Weights of a small transformer language model: a variant of Muon for these matrices, 150M tokens.
Each number is 500 + 50 x the weight over its row's rms, rounded and kept within 0 to 999. Layers, rows and columns count from 0. Numbers have three digits each. The size before them is the row's rms in percent of the matrix's.

# layer 4 MLP down, 224x448, rms 0.0486, rows 120-223, columns 0-55
093:576499518527524537478443475527496497417539577545509560530559413447578550604473570498489556584520538486508547499465541447493500479516444540508544473530552394581502521555
104:442405583479499455503472499474477472542505445558508497503457530546589436597448502461489495551452483494469532481483530464436452493484572535511472510473530534624538660561
106:520507501557507533466676536546581480442457425487495513483399515507491526436555469489502514492473501503587562399511416513539399522517544572540529497497402453610554533449
110:507586575492547559524450525469399487437492498534348426539502433398478503578479573548491490433504508487512520524523482465618577387441534529533572506501450527559592500450
104:514465507582541541507486477472465469550476481459578559451570502606513513449455487572488481484503500566459436518438569547470510491471551461403447499371528588491436477539
096:485626525411552614528573597490516416554516586459485515361562421417514467539484496482466515584493424488517459553490450451544532541515457427469496484465506483593561503548
095:492517386425433569517436464500581512525498460499429421497450529407546471522570467460474485462397561485466489480492505497439485563404477645443466516532555461417529456620
110:441518537494424394460468615534516473474512464488520536512540507491491501467528395524492506595474512501461479489463504505522485488484558518489516486462552502392385517498
100:549472555579462441501546504523514488436485549543502554466544433505482529470439537581459501455500564489545461564520490497540505577477495525489504524535452508510435527528
094:469455561411387528502589511553506493456467611463473515570555539555437407473521466440532502424502452422419556526551564567556385460520556472574480465531414487472476439489
098:502512424502446485525458582568507541565552479580482474610558531434417503421495608521502458455554473479430468477505509525434512493444393496543530501462372470643414521471
103:455515477502561416512464530421542613477476478409418414533546410514512551477556478461494556414552484473487531436536532489408511543479518431471540497464513547497502450408
103:527421499469514389572480385487553463497534549494511598548595485519570537461559485481516470510533458559562523563550477521511568433517471472489514482494513518526541436403
098:496526585515549358555460524509456521465534525538544505423528542516500433368415523484506456627518519449499475437562576575461477491486614482546571459485509517556394511494
095:451501400499553434533486468477540457553465539485445497544491426502466587515534509405542532598617496489537608497473501456476370598503422393484414520490568542479492433539
104:521590519533494524521459525475479501583498499443494556576559422451499497572507480500514439599493512599585428597466528496459549447488414503498468473401493553534507481461
096:492446479500483558507481475452538524536492519523531381532494508406435473549544484489537436501619521546486518480521422494483605458506538371516501482564518468564504568471
105:552396569564521449560439472483442476485479490574499506536551494547480567512609528503469491522586417520562543533510577541448490489467512444502478453485518469460564499474
099:494513580499413511461517527529563520506470430533490531524442594491477499569557551402559576532411577536439445464487544428498512478492457499471566533589373420560514567530
107:484521498513524663492504549530454478465499545506545469489485424563481463438447512509487487505435482585479472489530495535473528538552533497497468520570444452516523474402
099:526504414496570501556485490443485452611519451546458477553514485506499505428597579495473524501557483509519517494462440493489502526472504515541462475587562573493453461468
098:449470492530460476581448468467459561495471503538557444549475559443430484490498479489451509491504466503459574508530426544486538448579453506476535517383516457482568432503
102:522510546534445568407524574555474489544452428486487493501533432531463483427496527540471526459575527621533487534593581484497605483480464407507531506498480555598436559482
113:529471522517377485480471578407540505486481450475440538477456534561543475468455499558502563480408500495464516490511561481473514481483594362433471512479495440488455451556
097:557430527528477587557510534531501503455454548575454474440460527411482518464448419560501485484444496527495388552621447518570535497361562519495495497430546590517448496491
102:519463456469337509450526521425462474562511462403545542454542505582471544512569499424527492431527507565504462487535414498489419425476495418525562478459465506448533462399
098:547420541498489406552479471419430553516507545481589494551616390453429533517440616414459551514434505547485427534458444548502470538523444572525485516509537531602446431391
100:478470454530513527619467541514395432473511486560491536507503490489529493487447493511464512562549498436516454470433518459507412456475392534428415457496520485551478495569
098:475492457515555367582485474481520460518526503516533486608447551510550471492583485499469553479531525522410416548446526488450534504475517473476464519547506527497493473541
105:512512504583413545481565528471447513565478489485437552521378460591469503482417538546521538440477506586512407530387492511504560478525537407433449551537541501508476420581
103:513576477564455515557484426501557491522499486513504527557584613581485596478511510460543507526513464550416510533543453480507460535531452393505496499485476581523512549443
094:444510547455490573560535576508523452516480534444465502552484544534429494574435551478472463458537483597584514556553570460500448478525530528466445525516510484447531539490
102:466479580575459489580555389595512516549524531587512476468497481525538465510478448495427523529497473455451445496461497469490539470493520464431407510398467521511407491438
094:565587554465413603453554498477511533442496533409478527524389482529510543502440529404538526462560505489541562454511512527480469488503511542511567505463590510457508457543
098:441545499513412489473473542425490456490499454447472468460495490554585491587472512517501481497509533540508456484426451436578518492548552421531509490536517450464518455524
094:508597512477437421400534505502419501434549494558474581478401497485479431439475507476528514455399510510567367517511505462540503431469552450480486426463476535482517484528
098:521474531537588447498498460418513453393532441589373509577514464516474437626457423503481509419446541480588508539564564508437568482475410513477479488481577564472472445447
104:567481548510467506486562551486493530527594524489471477469551574497418537499437579444560525520583475551450388523515466526498538419595556485503469477509482435547508452481
097:519426493492510513516508419477495461446494466494469527489479520547473508536467527521494492533516524567429461553592407506487485534507504592490478466412454558474445532561
108:497496597523419439513365610470449516528483486536392464433502339421524469481517477509468482528476541475471464546456538531448417521518454647478417516482497418546523458410
104:518490315542536476502480471415616463552482558504431519530523539415532489528484508480432493480537447518527391488473543493556487535502416447425524522560499549524514524470
099:512453493498428486388543581486518403502466659499522503491477416490536541455502483533493541408592508587486529528463486504575491512480586509533486504513522499517446629545
100:417569428514475446451501552602472580504456451457449513468425413591443498544535556426465509563462453487525500500526486451512458499533517485463480531536397493457468456582
102:554568525570450523555394461489485503538498524437441543570483511491502590587493501476496502439502520526536527500435483539479541512559436485436500514528441456517511381514
106:487460601556395503489525530489489501443515438483541469515556479491514462459577532626473519462514528507409526428537534543405544499511468447486439499453442517504529485474
106:506481551438491365561566452519541501479492422439426473463533554551531458453493438467519494523479478539570472525519502572571438549464618551515476527515507478499472433574
093:548512607547539463539526446560465494566498487503593573510474498521415507545490391390518421417550380415542515583456492513444477609527546524472558556595479542490513507577
099:579421385524421534508456588570519484495439541444593450468525529575472471454512518394474531485490433532430537474480534473474474521420491443459505460542375532407433555454
104:570632464444563532538461452469491496478482434539473624530414428575543468553479503517490580500454464431508448547430498484623532536450462595459550470461563497637459525474
100:443535544540512408524534466442390446476492453515458461495536440487549487513531468499432530490414489428483504499519448532567550507554411603516458475470487551456519520513
089:457509538586567471508432559559569366531472414451415534471549470448612549464433513491509488471459556530603493467437415434552477548555457505500478442583480438502489466582
091:566531400445472593454459532553564533587439469469498513523467505487542545512532484473500495374555527559446557542554508505506490501429463513516567498431476442521497521591
098:438479522476587482478505505505388490521499439489438567538611488492552373523445465427450486482491488577513444511590485479510546499466451524463450505433434566505572473454
109:577627528576467424525427553495482488459500455486594488557472462471513541544521446507518476467592483502492494555485370470421560495616501436520495520447547544421499475485
098:486543478462490553514563433416514499529449438550443526439513565487488504536474432529502428489516560452527422498577473500484497558449433464440548507469468428468521482491
104:554481423537489477477530445465506476536512400504475437475511505488515534499493442515584465459621559459447511510468550459506516496547497453543510467514543531455484597620
105:445475472568560412612385489431488480523527545508469479473518530422573467656509472476520540479538511470478466547497591523488461483585547480536536482394467591567542491470
098:500469479458543536414463455448506509407491527434511517553371549507500412512543501423457505424466488370515547457558546512440489468555532454490448464588509372491464515543
089:510477504439524503595483451523472530452473550462436569521526574519500470450460413531588485543530512551568518486605548523485509562425486586509489531479444552455513400482
095:497533533473544504601536475520459506521520517491491397509641560420522457502475537440535495483493488420537430531503531512464569486526427392576580547540498494514540543499
102:488429510434617520567524495504614510479496520580439473513587399483479489530569495456499450603525561421517420454475410475502524554503647480513574494453622525557516537504
102:573487520491474439495555515524606443528471483542346455545576510499478485462563501528520548438602538483507536545533548542434497527482555491465460543533473467480475518476
105:484491464571433461475509502508428537540474439395609425563541461500539536479503628548440486573518512510469444471573435487526413532499512566551531486478484522463537558428
101:506593521563442518498597586507552441434490413483511488463573441438534443524485469516504518397503491502487614507512425586500543566429495442450472547536533539503527540559
097:509525444493536517454571542539397503474482498550590426491470541452479527492460506589490503461445544471544564477424533495557537456540564508443482508436502445469448526400
102:495420467500471487445422583515552532394475588420576471483530411401519536516487483544584491498531385550527408537456518496491506456453443608417502515484462476579557519520
102:546462537517396497395483504475479507525527577545483530411531480580482443470515519570489502447438496508545522495546447469592518478419469483497448469560578536434425516501
100:541413476455567474497472474546529457465476572466528461488489593434557558480596460480448489494504474431479486467463502533546494438490523393471529494558466494448487541401
098:489474591413529556571553350604560491542499426523583493453451486536394472458557472444524477597477496580537528462519507496422565527502541502481541554591536465544553581612
103:441420505461466502445560580436512504381516490431534434511453644383505474493536489500477529534464498463432514500479432529434518462456476558560493499560469523562494519498
098:495573557559573527443539388540428505461517611529582585413518454468425574474389470472465510540498471419506498537567450461396484552497437457537528500415509545588542498424
102:447472534526632517586386425579473563503523525421422473474478439523518539541454556464528491530479455455527484475506439497477486450452456555488431486532493470620509527484
103:501548457532488526501455486432366470515493528462439527537452536459532490533504479576512493524374500501500576540424517512537436529518483532538421504502513533497503485543
100:514525516443527563425439480464478501423506498425385559451513485495444454570481597449372580526463455493514458441574473440600475474464494498472496498451529491492481520500
101:476438579480477532487465610482421521476487521458573544473507493524482461561532557413496481429489501531454507495458468474585455522442633576487450477553510538432468595497
097:512487518433595511609424468457539538429519464514550483503505458536510493527442509611482507539447454501527439482445373470454454485549521573533512437470446500481531457371
100:515492607410525550510450537605470526509515527380490436534514416488479512548468560442446546514414540574482550490427478453487439502459545498499489477528380429462609496436
096:520496551428532502635438544483523520533476487457633432490492428432403524472458516497478547531502551503541603509500506511486560499523489496470524513505426468437485561504
105:539454479523512526493515534549535461460569594502513513505490403474565472584495463365484518461521520486457495495571561563443502512506490528533422507382506566433445428520
103:494448384488570462510478580655503580486481523589571458579481515519532584484382502510497502608542605440467546534524500495568562540437471401536478551552439493514502426437
100:541470543544523464496488454533500520536501423494552530477491462531544486549534496457531521473376552552436505508502479528535572479448508541511521535603521534513409558414
110:539478555417501506508564559518389438520484492490420557485358433503512540562481527520465490434468478513466475509558547446556442465477482361500469444275434465529414521504
093:470463480497413591468471477492508480485497466584469488561408462505490489538505482544477550474445533524453551551500494492541430616488528555528481551476482581509460428495
103:552541568518489540549560499480469472432571509483436601504550522512513537440447506502506530577473572473509483465525506496442510547507456504510552470450571535448504479438
104:456508468546500623456435521507461503561528556487543524512577500478496530553476499504548497464523516475501548512496559496485542522518471471550481497456483503424490557523
113:434502412553482604452537467456589522443470515509477543418482515580504445510505476514500511497409515555441432455566429544527432471562513518469504464563477469477491468536
099:528481453429497524572495352427527499531505455513532525471509584519488498442498521529458494451433454530572555452461481483354470430552510423507541497518428594525495492493
091:584463558418495432507446474494464511437494450490460503408498587620495461505472414458603502520491436483458505524450505509517519483477489501456483487448539547497509485500
094:481542500508536442460569451544494531425546504498607490538578404516500532453434461481434482552496521484510489558536464523530490502545377514508448500493432524556477520500
100:509384526451547449357512514477613478510543489451520493517438540565423449593600521498511488493570472612482432473534364466509542442491445550547504528494549478366527531463
096:544507584426499499588532474593515503454513495540539518457508503552486545523544492450503492462518513506499499518470538510562433434565500523521539492562538506474568448482
102:546473463448401593436481567541561476571511480482571500585519604462446516534526557589528496513438494420529474495534499509484489590510474480481492518459501465485530572517
094:575614484522588515531396537505513489488554543444601469403439501567583549616545484520489551546426529538419401433475437589490539486463563453510486535504489438320517555539
099:543509476481477572509503501459447549528461488455469520540476402569546530543559480612451551442418498501552433552589519464426505454562406492517553555533581400551527493467
092:534529535554438459518538390457574478555555518591493419418409540478465506515538509467489512479510491523419503481462479523522525474497467546530551485479557520570520466517
100:439497570448474525461526526442525537434463630433457491449548518379505482456506502532510494426533470546553492479457534575521570499462500499496548521454450430504495617461
096:449453343479433457541432569475513511474502533579499587507509561411442515576457510491482475517478575488524489524429535506499504445510461567460520522530570570556421525483
093:550467432534446535413590521517419487548478498579601502465484497510508467461521524501461476471471544575511537472488557499495565482461584617510439472542532383385572510516
096:512519391529474437513539458514544497474478588603490414323477526451488458471441428564502451591478523496514509486471440548541514517549492550491536525583395537523480383453
095:491431487556434452503502461526539488473507507541590553564500464544377512550599484537515483504451455453451465555482464506463500534459483639495450448464483451503549498462
102:538444383446568522543559438427485528518465487457577475566504405423500537481551427491494537460475508445558498513527502482443505467454435512485520505549527464517510534487
089:460519556463517575486406582379560483479530483541516522575587598446502466505624534536596448529483529539566542510421463477517522486467432556495454419513431524399523517567
100:502477540457482405503505466562504489491476422470477447568488481474509464503429508528435513508527495455383520475476434536526452496556489440450485545561484599467476541486
103:515505540473360405507584622514461499571541406519479566493554536543574504432585489523561542438487462521493511532466448522515475428546557506552565469459416465482525558509